config.toml
intermediate_size = 320
init_std_down = 0.0
warmup_steps = 47
final_lr_fraction = 0.0
doc_mask = true
max_steps = 5598
dataset = "wikipedia_en"
Each number is 500 + 50 x the weight over the matrix's rms, rounded and kept within 0 to 999. Layers, rows and columns count from 0. Numbers have three digits each.

# v: layer 6 attention value, 64x64, rms 0.231, rows 43-63, columns 0-63
# o: layer 6 attention output (transposed), 64x64, rms 0.214, rows 43-63, columns 0-63
# up: layer 6 MLP up, 320x64, rms 0.282, rows 0-78, columns 0-63
# down: layer 6 MLP down (transposed), 320x64, rms 0.0552, rows 0-78, columns 0-63
v43:510445481514521503465450564530406531476492508557469509438461554503501518547548497490469514481552453469458429531557443516498532429594547454553492509511479475537475482465518449475458461465450524
o43:450479485431539495512501508547444526481499496523541511508488509496455566566566556503468477537575487491426485505531462564515498438612568474519517447546482432506456513494564394522465491477479500
v44:535513475565486496431527531464462456431552539397506542498510511463490556516529531503500409448550500465554514496455509568512535509543447558605507500538434502488480497535507462502454552540578510
o44:529558479558503536457559570469489512482575459416419577515524494475494590545544491433489475486589518470518495555381515534497556512466495538584522470518464495465449566531515550460459566529526485
v45:483525508549481472491469432516456555455489520571551471507493478568524477450557526512493479522512561478411449568480466547567483432541549509494461529491470506548516447439552465486421552480484543
o45:433493548597496443507487456522424558495474428589582441526474485511520475465525481598477503533559574369448532558415492538534444467518470492532480534446496509423503450430542494514501505567542513
v46:517452560466538554472498519544554536528475514520504509459510514465450470480500500473469489495460523467521438495575547538462504614490497526539440465491461549492427505526486433454546513435472572
o46:465454553499542544495491553557505567548529551530515468485463532501444461496491486460499510525454476476526450532528528532487513547496500531472518466533457592514474432539510447455496580435498507
v47:518486563532471509522516571491482499487525536476469533552517562480518538420581436525589641520421460474546470494446523482512540508495474460552496472552484539411538464455413465497538510484433502
o47:548520534447484412532552520456496411527511570515538475502567530479569514463556462530614566503420479514559464428483470451505573484504520481503485451510475492492528429437484456491548538434423520
v48:424500489490461466502466504517589621597424436487485543602519478472456534528462533519489573562484490467515590462470433533506476441554467523514456444572469432476465395464497562461554502420433401
o48:497479470547512453493469489498565562478446503528454502557532533481511512529466551470528555583493532508459558470517504512455507522540478518548445473622443435479534481528553551503500452491448467
v49:498505571490410479475611620506481469458468515550472522544574515454507555462534537496598579504487477456438475549493449474476522569514462520517451488450470476432468444542487458492579548551514530
o49:473529528533446554511586574518514488502459517516476525455562495504506561438562530465562606531489536497460389522440493517477479570528503519528475468407508531481474447528502533538536461540430514
v50:549532500530517501532429550481543352484431470530499487547552586535503485506473563515519478552460514509475499511482545521507532575522506519557541451434484552535506469519503486453561487574498522
o50:551520474511528490553464553530454446583520435570506458520545557523530480530527512588520509481428505509500478565406478538568524514457507452507563449479525489517530517521484497469566467528502459
v51:483518466488511489473524508449490366563389478503579546473538480468484528478519515442437457595532561497483491427581464459586472464512532483580518488425434540563421619573509611491502469524478456
o51:567495486546543466502498487495450420496469487519498519453503508513493546499538555501457481552546537541434467491550440496522516502467468449543487469505429516577465584576480598496524484493461497
v52:489485424519489510599499518479476413517435521514531476483498535475462520496485433475585612558492519541451435492526485551459558522532443486581496543544452512474505446471476513446544496502483538
o52:487482428508427502531528475514460429512520520580492443485508487480493561534617446592488597521518551490440496421465470531496599441496431482578430493507496394452595493506451546449563528458407535
v53:508469459479537461556546543504507465582500516550542452424530491425526484481482483493542458414483470406467491464504486528522491491445440480534500380475449538567466491516492413478534483527401461
o53:507493450489543517575512562511521495504480471484571509463572503395498504520456450422565474481467456473490469409569492554527473457530452510434525440503412548606533504470519439499567457488513441
v54:537566473580536541511438503516449446473483454487517495526516437518579547488511499519470565515521469417499551445486553522523453514520517533491485448508581479500486551500536552518516522469518507
o54:523512459563530550502458484561423430465477511465489515511485463484563495513460473481448564482504494437503560523442529462532518508506505474485558480460552515509478557513520554436527523498543563
v55:543428561422545559520536574488504531457519545388513420489505597463488499540524507466492510454495532520555509549464652470513457501431528526506473446367515507512524454484533497526470526561554483
o55:484451556379578512449557526517592485504502574383506451512516548503525504510463508537526472478521535529522530555486545487535490494431498549481503474399508524544533510511465481525509476562469454
v56:415597511582482524512480483523498513501436486437349582443504536463449558584525521513557479498528553435599533540486505388558578474397523516519550510453518449461525497502461565481496533487488493
o56:424576567519434460524498434406463432437534443430487616476468535398469555559507502556529477514564449472526543554440518376496516471415468526540543545477506454477537464536512467493493534468533529
v57:494442515463409523441381530562445515483519456555497501476485500522476416518548497498527480424576529579517463519472564442458484487514454452579488553446503464466467540460522436502576444477530582
o57:478462515468435556484406530552483537476502456505497574524507534548442410495594549484489459422560509556496446593455535524397483474492482444526528542512494465478405500492525485543527476436525522
v58:464646571412564508458559477475513456507427546446443465495509505510513516547554510491418547540520500476496455510569473467498427487525460501433560533491501509559506528472499497530480537501465560
o58:456653567459523566470608511450572427461446587466514426545454464550460472524510518431485501538506510525474472499555487474537408593521497529479531509471491520566457520484570449527482485499453559
v59:399566482510498409486519520475507527490529471516484454488441484556491515483504543493430442539467477529572471469566484459438515552521500473474481481561514588416517457539494533439530531430469546
o59:482618511518508467456454498499449571490510517532469482535402505574486475504518538428445439514502470587550408411553457524532565537533494534411481461556497531485499435529505558437528576428529521
v60:576534460476518479504463489534522477491519533487573548568575516560496473485518435496588486512455519510562532490494506460498516447494472526462530457547569601520482530515482504564517494488471467
o60:566561448457560460518499500490533377583481518514604505485546454587555463479450433470602465458419516547550437471554502435471534480491522473466532458614504565524476482490485507524479510449513480
v61:563518527545442526502460522412564560475368527476517567553574569508466532508564463580463547530483495531473503502511433485487497488483412535532502526472528496407540422474518530498589566493448600
o61:543508561499480482485460483476516510481399554558545495562569543561480532523571478607508489520509552487432501544492442482497480492438462543508528506512457495429582429512558512456563572495501537
v62:437457539547351488453554461455554573503451445525529556519518478483499486511506534573491538445520393488460521539521488512525483540423503595473561540515589493516586507459514482528610521506512490
o62:436482525521378479463528502540498597466484510480516488534577502443541463505497549581473469520549413456510559523546491452464445471452530557466577599443546447436604488399522524500528498494539605
v63:476488499411501584530434543431523551461458508426494513502581509368507523513475487553500527457508470500496529551503469513520496522485521573562544557482521473549403557428532524388519463546506541
o63:517502497417506622515465554506577539479461506413449523536568482412475494541499529436491517493538523563480579556503517429442499489495533605482521515493517512522412558480528514429507480513480523
up0:522517494425534513516548499471475458396527509487541490566469585463486499539521456514515493486502552458532524528476542531539503524525462505564459444527490456338524511436523498490411492480520462
down0:532495474512515505448516500484439509536552479458450516518461511518568588385510499550478494478480430573441504523490410555518535588463380465504476436479487474436546500481498511489402524519452491
up1:455448496507459527412516535423433442511578421460476653454537512476486507578521568536456557505519551464493525435476496580445499570521531470450589529491496511494533568508516524443493520482508478
down1:483420495545561444368406525524532515540518467466521435426555521551539533460469607506455442531446494515440542542483520559463486532574539499535464507517549519399519576465596573428507492502606504
up2:516454509510502528526512486512539528522472502493525488478468499510479514504514503505497503496500486528507503503493491488522483465505508501474479520490469515509514484520465511493448487494509543
down2:489496473486505475508469492490506497525492544484500530511490520491508503510458487496508517457508515509508512492523499493509523497507513511506503494489502505499490485476545492484501500527508465
up3:456443461488495497479504473483492599511535456621553502520393529543601420425483526578380464501512563396346495507599448468535542455546451543471479464535545497582526423504557525473397479393441498
down3:479557489469489422549511580554508354427521461500484450538439490468484589537425603398648508471440535468556489540567393507449451486608448488460430367513463568527496469557462394444550451489543413
up4:521517443488556508575594477460503548476633446431564434518490532516529518521481518520513404575570500506456425486487544542491475406551539454504432522411594471469537500487567532432494450532463534
down4:521593534585489555481477526499553529515482454508473442513475407518541537498494443491642418574509522415448431505607440527479564564533471491469601605507531461535515445454465529436514438426473463
up5:542581480498610463536518525560479476553522438478519526494497488530492532518489550526509490519600493439521535406688471503419544545465467532591552511527418369437520496500476526443573522462476453
down5:511490491560470539557502464427518467470452525537515517455486547560468471497499546506531547419504434529536519634456485443504416534567475452532432454597502504573487501546503502547355520527429486
up6:422505517560475478519528478507453457542505502529539554498466541451542499512498502501418525526465493515446428493525508449525546498543506513467483487503495542480590445535518462506473542482506515
down6:498506423498502447477472600500514513481483498517512468492540417531506490498508457501556481507522538481520549562495473564488503491535458518444503501505544518478489499491501545537538480505516498
up7:565476569458488456453599536516510552495556524577592518470476571452481506561379503554545477435577419483417481437534414477562464407458586444551577500512466424458652500407499439600495556547468482
down7:518492484523394545454467534555457571531583523393535510430590419445458500557565492519501547482525580439420428470488512509530444435503612493446492367432360461447613494520521357451526485548486476
up8:441581543495496481492475449503505436560567497542503633463508488413584569536449398483546543600532507479506454523475574483463488503461545546425578495519527438527522417507499487505487540437526514
down8:481560560538437472488511509483521514464395505493557419537437520539460512516492510449592516465512488506544524506569488429541450507511570516505458500486572491483477524454510452435534454419499565
up9:448496500478406485417541480572489529506496447484512539496514488462538446518543533523448463510494541517462561471544468493564491409458459563568538553477464473516505455449500438561475457423504535
down9:543505426458536487530511499481466477397545471505437519476491480515478562503463495415519486507562508440506520602428472488502512458509508516515483465496510474505591540547500522532587455508494509
up10:519581496533433460490489405469525486466435518531469672528509506457526499474537478469488485382397354565441464439478482514515598466514529455490496454387593515497442501503579592447424494435472495
down10:482422468547579473463461643591515517517534471473466420558498605506516577376539489381535525491514500485608561523518543471473432544480383622506505469434546591361429477522443506582531492467513489
up11:561484559515493478500591594451570480457513425471534557570566538606416580585498539533491534525481500469575492475467429521553472496425426504481478489519540455533415579556457575413555491481424458
down11:552556412560535592508470469592474394484538526486614478580491476413476586538477507576581487530488477373518531498430380453489576462500525564548454487520479535584558486432499445515527505519542528
up12:447446448522527479516505573490432470517474469564400574446521501405607531559508475500542446542528435597495499437519414489508520488610566570496516550551597574549473572521424497475537525491498575
down12:562603631534522533466493512455566510485467453466515501416523487493396537489465437590442484466494504464461466512508591541585480406571544560522534442475486458523486406488527570436380468403491511
up13:605433530443462587599486526498486508391371493506605608474554412538491457624583487569477581519405365384562538504448480605415505539437444445581529469491394517522481459541514411449461570481443404
down13:558522621559557530629376585642546568558542544464437577488487550535462514348432452502535498451546556534508541487523536586454418449559567562492524487490487514504498468545378619490514512491448512
up14:464502571435558449505475541468479513460537547474511493490551550441502541423500473463471505496511467505514515446521587492556400341510517515465555528420554481420572411519519475448484538478507489
down14:406569565559409452519542493520505478435406533404540444631473491475538524511529505535539511481469476611543474535593492486491498501483467517530512558495490500455449553482473465583494482465558479
up15:479533467466459498474500434514554537591502484592509542408399487468552457537667478555590455522550355554526540449414426569513535569432572500562545519556539502501692441495480522540538409524471513
down15:535505594479459456432426559475427421485407534535499495504566581529477556465451611586360541481488510470556495466537551509490464462514441614405507432562478447445513427487528449489514443501437518
up16:633504508511487533449554502472529526441566590447491532471555503477444528506444500558510420489474420527478471485332382526501463528498447517455482454519472510465450504535458512432548548573535453
down16:407534486482594405532525484507479492514495346586566487515475551555414523489392530513476540430501517393499525527565543474583541502498445402465463561392518464465528499474536485481480534447496474
up17:492438518439475506500472442498497478466494541521508519518423568473452415581535488472412488475483596520531544510621546484529462473505577558473519492579444471545469489503536431542474452457562457
down17:418672539530533528484489469480543476499396548453525401495601469415463513527515458491490519514460578534441519495477434480482542537506477647515560470454526505506559548542470458518552520459446523
up18:500514551472428549470470498450546491386558563500450572498520494525447515535520478518505488549483572507447418522490507564488460506420567577482466450583473668607497523494441459506440437500464442
down18:525449455527532522472518420487549434511415505501510432495472504518465494498522494561499460534506486592460465428582435459580525494491526511501457514457538474511533532468642475502555577497528554
up19:498501515506499506521517495506498498493501488497502503505501520495526494504494508505488503490507501493497533497511504505516512503499481500474498504506494503511483507504507492514488508482506478
down19:504500498494514504492496505499502489506513524493495494517513483504498507511504498492499508515488490497500494500521499512501497505491491505520506494508503513511518482500505505504511505492486501
up20:538492458422490486436450488478414456539475488514547559481404468479498512460424538468494525512442512594500542497544465492587556473554535516462468358502517496466517474580456532484476506430491428
down20:500508502520482430467556616421537497469453442563565506438556551550493575462473503509540470489458493479540503437515504564538464510445526483591552598476439447487513539528530484475465454557574530
up21:505481466531427520486520467528521451444491460476505531521526613456495387625556510512375443442538489532514540561533526445402505505523421510491586482532508488518397422503500482467461513548471492
down21:491574516548561603391514534508529530581551543493418500409631438538509506532454487532595486542489538545491474487493493540491476588463462453531537489591521509492465537381475567484615385491457516
up22:456554488461529565506563566567542553448456506525495530450484537447463395480519552490459550497548533551499475501506512446502513482532492502523454459451439508470532484519500519492521436468492550
down22:516494502485507453557539487447475575500495497482471521461436552510540564473465510466454455547501459539517506471511539489504506601507484470505553570506559413477451453475528469507503451490461525
up23:537502515518516521473550451534480519494537542468429498468533529571542518459487509535454496485505469549498467519474529481532486512485435542522518499477454524479467537479495466505539470458522516
down23:451506536453511498515484566455512502483534509517528556536472478498491505477474479514506496582471473536483492477528444452505510526491484445514535486516475496503529519492612564491522556444502470
up24:542497526495439464424546434564492533475578597528368624401583525508504609490561571515486562479486608489518420485423458486550537461424482525514478542545518560498427371383416488552559502420432486
down24:503482506465422506478467550568503458504461469535530452549491529550544505464490521424530452601496429557458500528501480461472468433493453459511496424579389519520563634667691516457517534480521545
up25:391472504460465444436498489443542457470518519581566514474456420513476464546562435432509418520577530485561511487517448534452494430497436501469549515460458606554540510508474452484493436546464388
down25:537531553524518528450488420475564484574522555540495504555521497614358575437510542523422491501488621528557476512453502545486486533484535435557512510500454500526507509507511419523543448568456438
up26:524478485553505485491555511491509525510486509505501493487478496488517470490472513521510536508503509510506498490518482488510455511510511503515462513522456513492498502488467475523504487523520536
down26:481509507469491545491448456503507484485467514499519505525527493503492524497503481503515509464490528501487477497480507503497542489539459504478508480477498510499531477504510507494518509488500507
up27:563555549495513576421562542515499532526481391571419485564416553540504523539539482541446549497482488497524513493513470429489456518399635436496389437402525509555538501538489514507449604389485506
down27:488459464505481525507459431585459498484471529433476465442516459546573443437561577521484505478439541464530516580549437508502616512448443480472632525477420509455490488426524435500588402546502450
up28:562598582492484484543421551563453512499597444560431553443537503612434539459401566550495403496593522543486450476479431411428448502394549439413492585411444491448437605532463546453505503452573475
down28:438474442445459476653348495520573451504416502525413503453540455533521421410506489496562487405509496522491492478386507582530557467520484482444448562459560599453512566478595496469493499462659569
up29:507486495443481467430591475507516482390499498514515459510485582499489512529498509467562416544554565607508535497506511462524469451574468403450491467534457501543596552562484473493452503496503509
down29:540506506509540479516516498501519482496430476473549481485540465465424514460442474539527492495435573586513519525457560463500422530533420439438512517478495485562504484490591474489482530529592531
up30:496500523358609556427523408531616431521517577404561443440498502493491418501508448440561395470511517554551530428541537491465507522497509568452525532337514555604516537519546482473497465507433494
down30:527516463584471492527482511566373610467503468562447491531482498570527569453569574590486538437551506471474507533440490524533538523519492509541476459571467417432472384490485531526531479471520540
up31:395540517398434559426509525480562475469420515601504523515544488510530485481511534578452587420532555458445467552557551482432495420449503457499326485488469579418555380582469453495512435467540535
down31:546470434512506536491470442564507476647563522528492551420571502459473372546546393449561480505442495550458542514448467511430450569531449482584433552496434515509477363407528671505471561546463433
up32:472477513442516523487524409519484527470514441496545489541519512502543538582517498486499459490483450473475511463513458468552491481501502466507487470506424491503558540523531499485512497539438521
down32:491450528522597538502447461487491514504521534450508479521557514499517516462485484457471467428458564486461501503548488536532494461514514546494533498497501568488518481481545503579444564504512517
up33:472466480422507441468509488538398520524539561559516598472543454519469521456567473523627391447583570517520454363472540450455438426467494448448583592586531460465489460473468435573483466480487427
down33:513440584539503526484557509498587413452529483535540441587476572411457517425450532402483403498524565575417432515521515549587513501489476474547440418593487441452573432404408608521575448526504437
up34:578479381555476487448528569489420412445469478456353583528571416398666424489493594555425466590404464357551529403574486445447568455541537578507515550457488503499582518495443446530465523421481499
down34:460396594491378462537552500503725564313396494408510491480547373623435495423589491396506488498515447392449645606451472484681604446523564493629414441447544534357539512393521504493541492412427567
up35:547470425546310423464585496422512402557522615559445472460611484565559414597516456536540467509508476424506591539437447518417530504469593514515520494494509639467613470521391511487463520508460512
down35:509466561607500566582561412577492452449371571465517576439593336487559398605410542471652514503432527522523588506572561534505634517503502511399594514527448479432498511418663535445473547422460536
up36:499456508457514501492566524442453473494495525513527467493432518468503496556468496490500482509478470480551521571583464481478532522451501453504555562504473532592460572556514508494492521533539478
down36:547493510509529545485469530528543520543506500470509477507537517489438470577553467442483454505478581550498485519473441527545529485534494508581544547507504497513445564457523566546500460543522471
up37:490477452532549563511557460508410482453557521523467492569458490459488468574468513510585506564466484470498514533486557394495416521475524561606422507486495529495553501429510446497534443548461457
down37:530466414512434429526430539500549504539521488466492465421421514503459556394468552482436469450564416537465495536459449491541506534490527482528530577563569527480480508480463489541597572538557478
up38:510476583416514539491504493510506492518480502477547439496590507551475467427533494546527504518534463478554515512552531541550517525509495435500484576473468518540486538493490464481479447522508515
down38:480523500519481488465470455474522481520417486512559536430517488541504488464462498544485406527510548532522471502547468525499470567538431464499545550472514494543550509524504494510506531531518512
up39:432546454406487387433511472644562643496561409473503523550495434433548521452475457587572511453432444458462624406450568524535446506432472523433512454515516492499593525526463541484426421530490419
down39:486460396574498505528546383477509440488436495527438429557487466520453473453505529412561614451477500447626422562440457540535508483470403507545528577490605575537581478460617500514569547395534610
up40:475522470521390526414592464510518427482503503477569594534510451315598476484485531587511430426511518497574558537546440439471473516477475515504498587609509618544494546524526500544495465497454448
down40:570573394461519473483485451597537470528503510545535545576533509445544397540493476481551486460398615577499546527513545421492431499500568646520493576534506546466396507490481422532518380484490525
up41:538450477474439496554530513602493503522525479512522551483513515521589601499457571536499483450513389664566593555498437444534544478526578638528541410590451546542561540494408460504497477520449540
down41:490593463548572538431599539458592554498493536363461464467648524563479474445471485477389577477522575461441597453631559454428353533543356545521415515554493475359516472547457448512444502439494551
up42:470426479512500479453661481488407374511544485526513433386446515455459582542472592585420612495476487522513539494380477508473412572484495456589469478448484417511534550513453571518435523493426554
down42:429471502663583527438456523603449550523481451489527568497570512468434545469398448568460517407427525533441429421431422577495368511529390531548572525363506526549504565475595527500564528540465495
up43:493423509489550477510507500381442501473529491555532535541427533497577500489464509478612441502520522505545537498490568462458525503543529432507464551490496566414494502524550504502541481533505453
down43:485514525484465469531425478490523464499494562515535573487489476491539510464548483486435569525403540522440519529498464479491523544478501526459489595532491513507509401511519473516486532556512523
up44:506473535475483536549550547531534435495535509519514476493495505488498455441483459483444514478566496499502561518565484545524402555502564534455472494472498468544543472507470413449437376514525513
down44:512524470482476531494436439415471484488458529482506489424547488459446500479489470523493433482501556545473450509500456541471495560471539535446547526451510494519499502495436496533499503444458504
up45:459411616418524460487470518483492537610486462607529514426543634566549575500617617585413549578508474513554534524424460474560602506485508507488552501462611540571605383412550494502517539511487454
down45:482515562537479603492542535664472493517474502472539555599527529506478532421439526449480478579465431489585561557653520507507512559576542519544607488519510507410420452488492469564535450263431538
up46:491477493384483550506497545476491545551536521531506428490463510511427530463526583486481399426465451415538486500450483457548502482507488441496460530478537518466485480588434497477525490461543604
down46:529428486501503572505559543467433579447446512455548445560520474399473522435449521452523480445570471444530497526491516547573516496469536460459528536527480550454530473523460535419493502537540535
up47:497496515470502526479528538539481445503551503427510456468630510496478557530568484502465437426568511471480532497402483441491468428436371465331464655579461510418501496470511409471367484472478567
down47:498498494495577473460603583473445422489493437534467370434602527520455574416424486453579431432410518500475562543381558521557505567459491456474427564575517467450515551493505503523528512460499435
up48:406487450530383420538522426517443434491533511487596440342401636500518414582475619612445610488435449411525518506634517471506466499570519427571341529496342615607579448486585448530532530429472443
down48:456486511592477549338506629432456538465395422491371521531469430438495552403541399529330455590494574515465629368550356486545515524647472503584595414446485608472517541519396598494404582454511487
up49:481463464518492488512655534471558450378534505590487429482516506519536525478495470550446499523520427521389564486456475513526472434503504470478513471498514499510563498360498482479514475473497441
down49:548523494483560512467412494579534481555521509502485466510545478423429550509403475437572487488518396459588506435445445597476477457491585481532528515504466467542489476542541506587545427486539544
up50:528604588410539484384557501454360435459491520502391593474483597517506471543545465541530532522521534565361514478539446585500543414554553534445568505633418438527584423482417499513499508482542420
down50:435492528482506482598421486530492532498462517535617541561555567414487487518470459502461497460558549372431533522498458510422445482484643511509471542492540438385533558537595522527472538439551546
up51:403509495493551538468507503513446503501446536489521499586627647510502483528625570455480539537506485564500537522524470559482579509419611497450419562484486468505431548446510518474522441507424434
down51:528569457556530470497542488481542526503518479436482494439524551440475522433459455516461523619552587478482505530392558490469459506470574469500521504447545531522551463546518514459599484541413520
up52:503625557539576405353490463500500654556502544534462513455530532480414502474386558544500506508432458496490400481442538395574439520501464495528487510498515444482478492486511494416547522476424519
down52:424469532496495469446493420416482485494463481515363553577475423549536530431347519526479461557394445470631495487583486396477565501460508503520485470423453492453461496530544453514478477405530451
up53:514532434567536396480443375553508545497553558643472590493348528552599380476496452480498563524394412486470472491538457512485414501430494441430493546427581530519456537552492576430473513492530541
down53:498609539705552538492454552548522473597495520376392593510533616552538551449476520413433461401501642549577472535552446607521657439471344451568534425519332466530452509478534488511446391496487593
up54:460540573459470463521492418556479634486491524428549492474515579547487457500469464519493448512490465537483495475522525509502477554573472517575508443438443466431566490452499468463503502480522535
down54:530497595495555494540508408553505508491548540401529492586526600483513525518489498569498390492504452548464471530415519520529468566522481555490574434480464440464552531490547499511500506579493551
up55:504567567505461537505442445518482450604487477470567563565527541479556522575445565498595420511572373553557497428645550478375469532398583471622478475545495548462612512477548469545567400364501450
down55:479510422534523496529452530484447465516583495493503502415521427579393497479530419449391477509436533496422492564525488581554511587499509571494495492578518516489446301559439547478470610570449522
up56:503480478441476482437494460466472540508424504540493538471515507480511562499525494504465512510541557510481516469513474528405536449461489472547479519556507514509521519516466528501488501482500576
down56:495485577465488457484470509458488529567440513516477498507507516469490564506450503499481489526534537482499459484481453533443488505496523454565521455578486497495445487525534495477448561509561556
up57:618470435497507529431575490473495419545619488503502542485522553452594574597327422477429518489606355499605513460522498500571605499415542557544579511643487497512422450612469549544511507463417466
down57:553476454668421461496549440581551527594556442558457538412394562539538442481531545500503624499470553457517494432539476527470500610512424555521478545492539440602497569476427565552486441563476521
up58:543506586474434457504690497474500399523442549500556432499450522554454530519498507508498462498473511486563502479501449488486417506546461574550361526461440491473533517596391544529544485473462500
down58:466509415562542556416438454480453588423474527519529488434407550422538475558527450551493467481353561453503574474484547438594452524532530410549532530524459575549440486473499465485435556514514451
up59:448381491436526573519572505497471474431491600534568474527497566517499459503497569499552401496500466498561473542516541539571496486492470508478441587452563485549428499538504462510458521532521476
down59:575512493523516561482497473491490479525475521487500466494520487510414483513471560477515400543498573514505514497518524568529464547555472528539489592521436463575429520486517514534500427569574502
up60:424475499452550515550578547575410564468536454475526539451561512484616576503566474535471473526596613493523496496422544488568532523530516441490447495434428537411481494510451477428501428442387518
down60:533439546522469499484510557418531489422467539499483491582462411473472451486575479421492476543510520517480500567530536477492494493635494568462496458592674460524491492476589550568581549478448580
up61:516536543464525426518551522541484475456460453547507521490490519493536456507449452519523487513501509483503540540508510483467486532503537495497441532488480517540492526533508497505518439546531466
down61:537493563484480505467516479448504456535466532498511532485478503486513482527529491485507495484521521518501513502502516490485485401471544498503497517513509528491464476483532446491497536564469498
up62:501513471482500444535403504530477440549580492492467502398486551518554564526474481451486509578458425454483537479444495475530513483484510502547427390513448427515452483564475467526525515539454454
down62:497534504576465476488475525458529459458494553545464500538476530461498464558453546497522505455585594458516475500528515518450510498437477488591487599470585506437452495447445515493509489545501447
up63:445537514447497503473525495471569494514509481513515476597591489451525494554525453510529543511544488563465532517574464461509459525483497580500470527456545527452520586484541563496430443555492454
down63:530554449619504545497489490483531515500496492503503367547476521479491554477529492501503498491476546491425491472518491499431512486548518510505534479486532596518527501472498505477462547457535495
up64:507543487537534435463500523498460499576583452447490483467442534541471501503474556482509493420505494587437457421513440535518502522522509514545431532446466480516511532505445442536512442440475567
down64:567547544523483581486490470492532539452497470486477486516440526474517550530496485481487404512492495425454522615493569542454529554436547505484520484511518527513517505484563546518486434473508539
up65:521384436440577499542514495542561544467500564522487480530439456523598452564428612479435483415372469575559557393468629503494555422504532449496536505491487561439631357444525547500372519406464433
down65:466439586558543566426405493659619558481423500584496545443486531628516512577579438412482574469464528360473513638540487594351463441434490469494485440434515600437445514440520525566576596451458528
up66:436505377412511340492504569551444507593545435623576480368441451460583523554410549535507573474455601506403539465554490457534488465540467485467490410408413438507598526516456468467421521473608438
down66:634608541423482611533449602424422557545498506455461545481465393520494435560484495471487475549546548502507407656377419492504548483528419541503535406461603470505444529524435453529513553499376484
up67:507436481416469531497493481444539438514459548519504462466554560452503489546510472539550510493577512478488440556483544489486556479428533492519484489475443569469495531488492520494515558523520406
down67:575561537560498461564545452602457513482499506499499493470502423533549459555491535431539540485509508527453566424527552500505556522563482540501482495505442448497472496443504517456445498453421428
up68:484511479537536481494511436430486453432501543541472510430448500500422576618595487542494490577441498441456491435519436587490467515574459545561372593374498481486543429552454490531517538474399540
down68:439527483587558475505465503636466584601481403581466458551502416427528501525426462568461513505498603527526549483482541496537476465444540386478499535435479567508459557422598486401499457482482538
up69:473390566541512551482579532422477561479599581590535495527506520457548495612504441515508455507487485490599533510496512546560499430441542499420486531513534457520589451494487521541534600502478520
down69:593536536554527542553507522500497508543386418508494590523428494465524461416473565543516509438474455507413515474521539389486467587408566569494464489485456439449428425459564462441421512420548606
up70:478535494487464522485542486483503508474449498507528493479507471472455487502494491472486480495507467480491520451472489475527533508426473511488469521468466524400490503542473466477488492525492537
down70:497476539541502557492492549499496538519493479498492484530507538462499475440441484459521422486472470496491526503480560564551458524477467512497480505519521521491523445516495499490466527459494480
up71:576536511517566464471504468463494456376475458523486582484502542580527455511538484565502530493579556520457506493483499520471514482506510439430601489516518605471466502547473453472455499493522550
down71:579433480591603467512472387548493445532497489610494561477570493527506415508512467570537504506541615506511446489473483524443609432553495459554543489537535480447515509497542438450600514422530464
up72:448537441532509448464535568469430535442562585550516505393477448421518500463605508539441496480490532497473571468416484515511496381535448541453525521592439464517474445578492547496608521565452505
down72:470467451512489524491466405531485437559465510494404558494487497560473514531364485459513517550610492430529398495529477523502525491473470499518528485497465539487480469491559421439515557474516445
up73:514509502414509466502524482493469474506506493437541513568515541443459483516483511409457434469568456498560443520533457509496424488496557541495555506479585505550534523556482458499450479506511490
down73:471548447508538502541477464492540457524532465468510467493499469448377469482552442469498450482536529460465454523469456513515505492447503491557495513449489514585540471579460464506494510586507519
up74:512553587460470481595583515517506520547522534472531501456455451553382527477536423514505513605502509555526517502456555478493457426516508542427457540523417494528489525516502569427578475574461432
down74:540470470578474556495451494464485496540449549584521462503430425483479508514401504532502451542492489515512526515532478469558524512513513484546519528421547556573472505484509494492397548503503496
up75:537513501457469454412585385482458466478507470544501555516508521531473515498580435507558533401585434374406549456545517522529631399547469594521569486401434484520447484494509413455469436480513399
down75:583390520496529517435494431438475587482474562423504548586513508457535628512535547515655321531520548482456548574570543503470529493442471584492449460562493494475489637524535428565520538466464518
up76:554559467478436557537511478562508471474502343595466512529488486477561515553490461484518418501549468516569487484531482477413517523511473600478580535503488483458471437548418404440512475394468519
down76:495512485495498587509514569497521513418561560552492475483475442549445498474494544550449482420407615354470483501437644445486486469439452543455492511520532483516508478453520451513439509489529460
up77:508545441438423459524498558557417607503498527541496506514450439558508525533580540579476375433517539527449487546482505427471487535519524532518457460523577632506483452520523451537515502508440379
down77:579418550463561535410481561599576511524505476562557477525455589532512472405437537442557453535441429486532539471492447558459494472567535511593491495516491527477472495456532493491536542542546467
up78:561541534519427479447536534523544404375482525503511493440459467507421551565486528415502612643546468380525470492472466549491490463490537518577511495391458475544472502442399466493529517431428462
down78:398453469515414510562528524587522477624482429455585543553417537420477438506445548490500447459498511558529509487591527503509449459495432498525448583528426533524538497566536538430541542515504494